{"num_hidden_layers": 11, "hidden_size": 384, "num_attention_heads": 6, "num_key_value_heads": 6, "head_dim": 64, "intermediate_size": 1024, "vocab_size": 17741, "hidden_act": "swiglu", "norm": "rmsnorm", "norm_place": "pre", "norm_eps": 1e-05, "positions": "rope", "rope_theta": 36400.0, "rope_fraction": 0.5, "qk_norm": true, "attn_scale": 0.125, "bias": "none", "tie_word_embeddings": false, "parallel_block": false, "extras": ["local attention windows", "shifted keys", "an embedding shortcut", "norms scaled by depth", "capped logits"], "init": "uniform", "init_std_qkv": 0.027, "init_std_o": 0.0, "init_std_up": 0.027, "init_std_down": 0.0, "optimizer": "adamw", "learning_rate": 0.00178, "beta1": 0.95, "beta2": 0.98, "weight_decay": 0.16, "lr_head": 0.00814, "warmup_steps": 389, "schedule": "wsd", "decay_fraction": 0.767, "decay_shape": "sqrt", "final_lr_fraction": 0.0, "batch_tokens": 131072, "max_seq_len": 1024, "doc_mask": true, "train_tokens": 601200000, "max_steps": 4587, "dataset": "wikipedia_en"}
Each number is 128 + 32 x the weight over its row's rms, rounded and kept within 0 to 255. Layers, rows and columns count from 0. Numbers have three digits each. The size before them is the row's rms in percent of the matrix's.

# layer 8 attention query, 384x384, rms 0.0491, rows 0-28, columns 336-383
072:086083160074114132095182089176172144132159123135070128154156168175189115137132148091180150128134144159182106092120125140120155094061078132127106
088:147123083109171092148184162098130140111072097186125112089086077097092147123125139155155097100096122199071154153154083107129162132119117086099149
107:162166129103163134120132077076119173113125184102156117149157111109203110132205128082178144069108120118104106161131121107122098178110152060141096
089:105080100115172092122103146080141095146174114141142184100122177166188128119075123107133111172127147106137114042154079186147171135150118133109165
098:135077109162122136135148161118119100150121148185159121085168094148150139176106163154116124188166138147126175071134140143181179084090129111106097
092:056083099129146150112131092135123206121096113101131129227087153164131167129142096123112173142099149146109166127119115178081173124162125074154063
101:140094162138183123116114125140201143117103170095175101155145092121171164145096161113138167181148089115115126111076158181124145140100142162152158
072:167101123184082080152096191127122088141104104066108152080055159118116144089140120122154113137159150106137118074201168170169080059147121171096154
085:149103144160058103146137187177126114132158140099140100155189123113070162071169129123136101148185099030162079123132162176165092115100107104077123
106:110153082170084097121145124152131176151137077070136172180130113133151100156157093120148133094167119126140120146088080061078162173120104120112137
112:151164071113116130176210084087142132119141098151118100159096107086121155149162139178078131097107148161131135101054128078121131159110104134136104
087:144112145074073124123119121189088077118094133127112095104105165099135131146117129161117098098165157109148135115098132132122178099150120095133116
102:133078096131075144125053152100136106099154115170100075139096147130166139112107153034061152174175136095137084141166106146123089087138137130151158
108:084095218108126152144139069135068134152117157087130108162150084120148163165144116169254168155097111074094187137164174115167105126164175128116165
089:103095118118098097188126137167122153109163155147156124110150110148139112121137141087104123100122096182141132108134141082129191144129139089061153
097:115113083152136100090099155128149104110118121114096114158188103163143132136158131091112110074144093132157143150108120127098150169132172127125074
069:124160143124157137084141176142136087159100128139187138120135035120095151064161166122215122143130171117147151096137123118155152144123164143116109
076:093163108149082165132135121102080106125118134119125163119129100095149118098132150164116067063118102104095115161155116059139127202076157138092184
082:090103164142146098083096172098083089129134231069150146092123121140153113148138139082190137137170125135092144089173098135182151181182104132175107
089:196176114094103185138172130185123086177114098121138103105119111084103083140148133142095079116117126125097157194144228093144084102088158086179139
095:117121190075098176145092094108118142128169104100108154081081151126136188177175130141210174192075156161145151104185127063123119075087095153075182
095:090057145149144133105099124091119157114109174131135154146168138116179158128092122103122140113144113146135147103146070132165174130168145170119156
102:162191133130142097171138186169153087116095134087084136075148074096109146052142134126130077135147160101087124115130161156147118090098130107062122
100:178131093087159139160113140140124158134171094109132159110095161136146058147151140150191129086064187149092135093139118141090151101100102134132149
094:067141107114161090146073157138146116125134088130130119138161110114090100146114066150078162147166131177134156104103114097150113142106127123138121
094:099139153110119154101145146124138056087148127164158172112165131135155119121115090128179106087159089096132102155175152154139123170130108157111166
136:104145146113139096139121112112123104114102132147140091103132134118075141096105158136115095139128151188115159076079132111119159116099101144077109
089:121166193127137134115159134114090155129156124106149153103106130115112142185160098179130122114139092111111153161125096115133162123125101097176173
083:100172088069099146149233126104058182147150190126099128125118152145161093163141133143113123082127162133120194180135091103107192179119109134213135
# layer 8 attention key, 384x384, rms 0.0465, rows 0-27, columns 336-383
082:205174130196184127118069203181174130096100133083109140136124084114162160180127122128109135173145120084100122115104082147100139162116129125050172
086:121129202118124152093132068080091124135115083097076148063126175186138128130075142198161133197156187108117137136167151146165090124103152117132124
103:130198173104129113109117072102122068111115108129138143101146096118086121077115142108077038123148121153114131141135050162123133089163087148112156
089:151159094114097154142129181091094167172141119153061076134108111152155096120202168153044173133125169106157134056101090087066147136166118158117090
091:075144101116187121092171165127091117193156125179096123128129144087122163167101094125089151100136139132112142093100110186142104131123118145156140
094:171114128101094167114102179128095126129159170151094144165131131158132072106112146095099149117166126094144101115131129148137086100091110170158126
087:129219043127165103128111128111151175174056115116122175065145133120089155151134075179080142149161107159122137087105122173078101109146082083136136
104:107129199196108169092106142174181098126147149113087159126107185092148180133102145094151082129147092139182151172093083079178089147121152118140103
106:153147188109151109124125156139136090139108130107099110075112129088137124090170111121152130123103122118127116214144182100086099178154175174082142
089:176127107149156085214104174111182086101107183079158119111152117072110121042152146074086169123169111135107117106122144139091110137131150201170092
114:150175081116065095159194144153110121118141183084090147074158126148103131087118090140181122081146138113076089137107106203118106147103144200118130
094:138172107151147070168147127143077111130148131090127129084103153153130131143169166148067155098138157141139142144067122111106126091128122149120089
139:064095107173169093114107130106149155063124016124112129118068114132165116162149098114116177113079117217136093147113148147096138159148061124165078
089:150089112130153132128146140137121223100088135149142105148124122190143152186168101140201147176171066133152128168152173190133133084115130093132118
096:105133121124140131156079181133195121090102146143202139172130125151127124115076114154066140111148137167084122147175121091121179094122112141124063
098:092115163113148138179124110160105091161085157140190148127167112144076112186155112156111175117120125173151190125113146098135131171080108106120092
083:113086083108138144102107091116133116092169139147105142154091164159178099162082135117104131120113146152128132128183100144110109086101156130134122
081:126149180142161115113170112140127162156126183163137151134120120145094072161146112074080124108140173119129132100132140102078217135148172113163216
077:088171138088141140120117122110121116119109156104092163185163194152124122092140141107096084137096174106100133129186094074137149147104158167082139
093:127155143148143095103152124158137141144120113120087127116108079104095181151156132094141108095110120210092135112159134180115202179139158146151149
071:111121057149129069117094096158074151151131101124122113106141098150112126101122094143101111112129086111166120087141160111151132098123129071098153
069:167145096094161153147134162101118084156106148070076141168118161163089140136132114093053166113166128080095164074069085130155146127151106138180146
090:117170127150139106135138084146120110155095042161120137112124151067140155129184150170109080085085153120146153139132149088122148185183114105105142
101:179147123195088172124089112166183076092143119160149168146143152107129110150139160072158198133154119166125118075103112116156179143072124099128137
100:118108075088164085146203121109134146080107124111104137178115084108083058125139069091144139127171066153121100164122070148118099150110115194094154
096:079110133185179137139154143156104120123156067162135115133110099163132167086145130121076179143099116083114091163159154103125172048150056143089130
107:140097107176105153127159103150134113083199101086104137149128149131094148169105116153125091113103105111136098173123143088098136146131123161070102
107:164113124086133122143156157105056132181184215177106168075164120165099088082106201138120107135164180072094143135153138183125062134084111136160114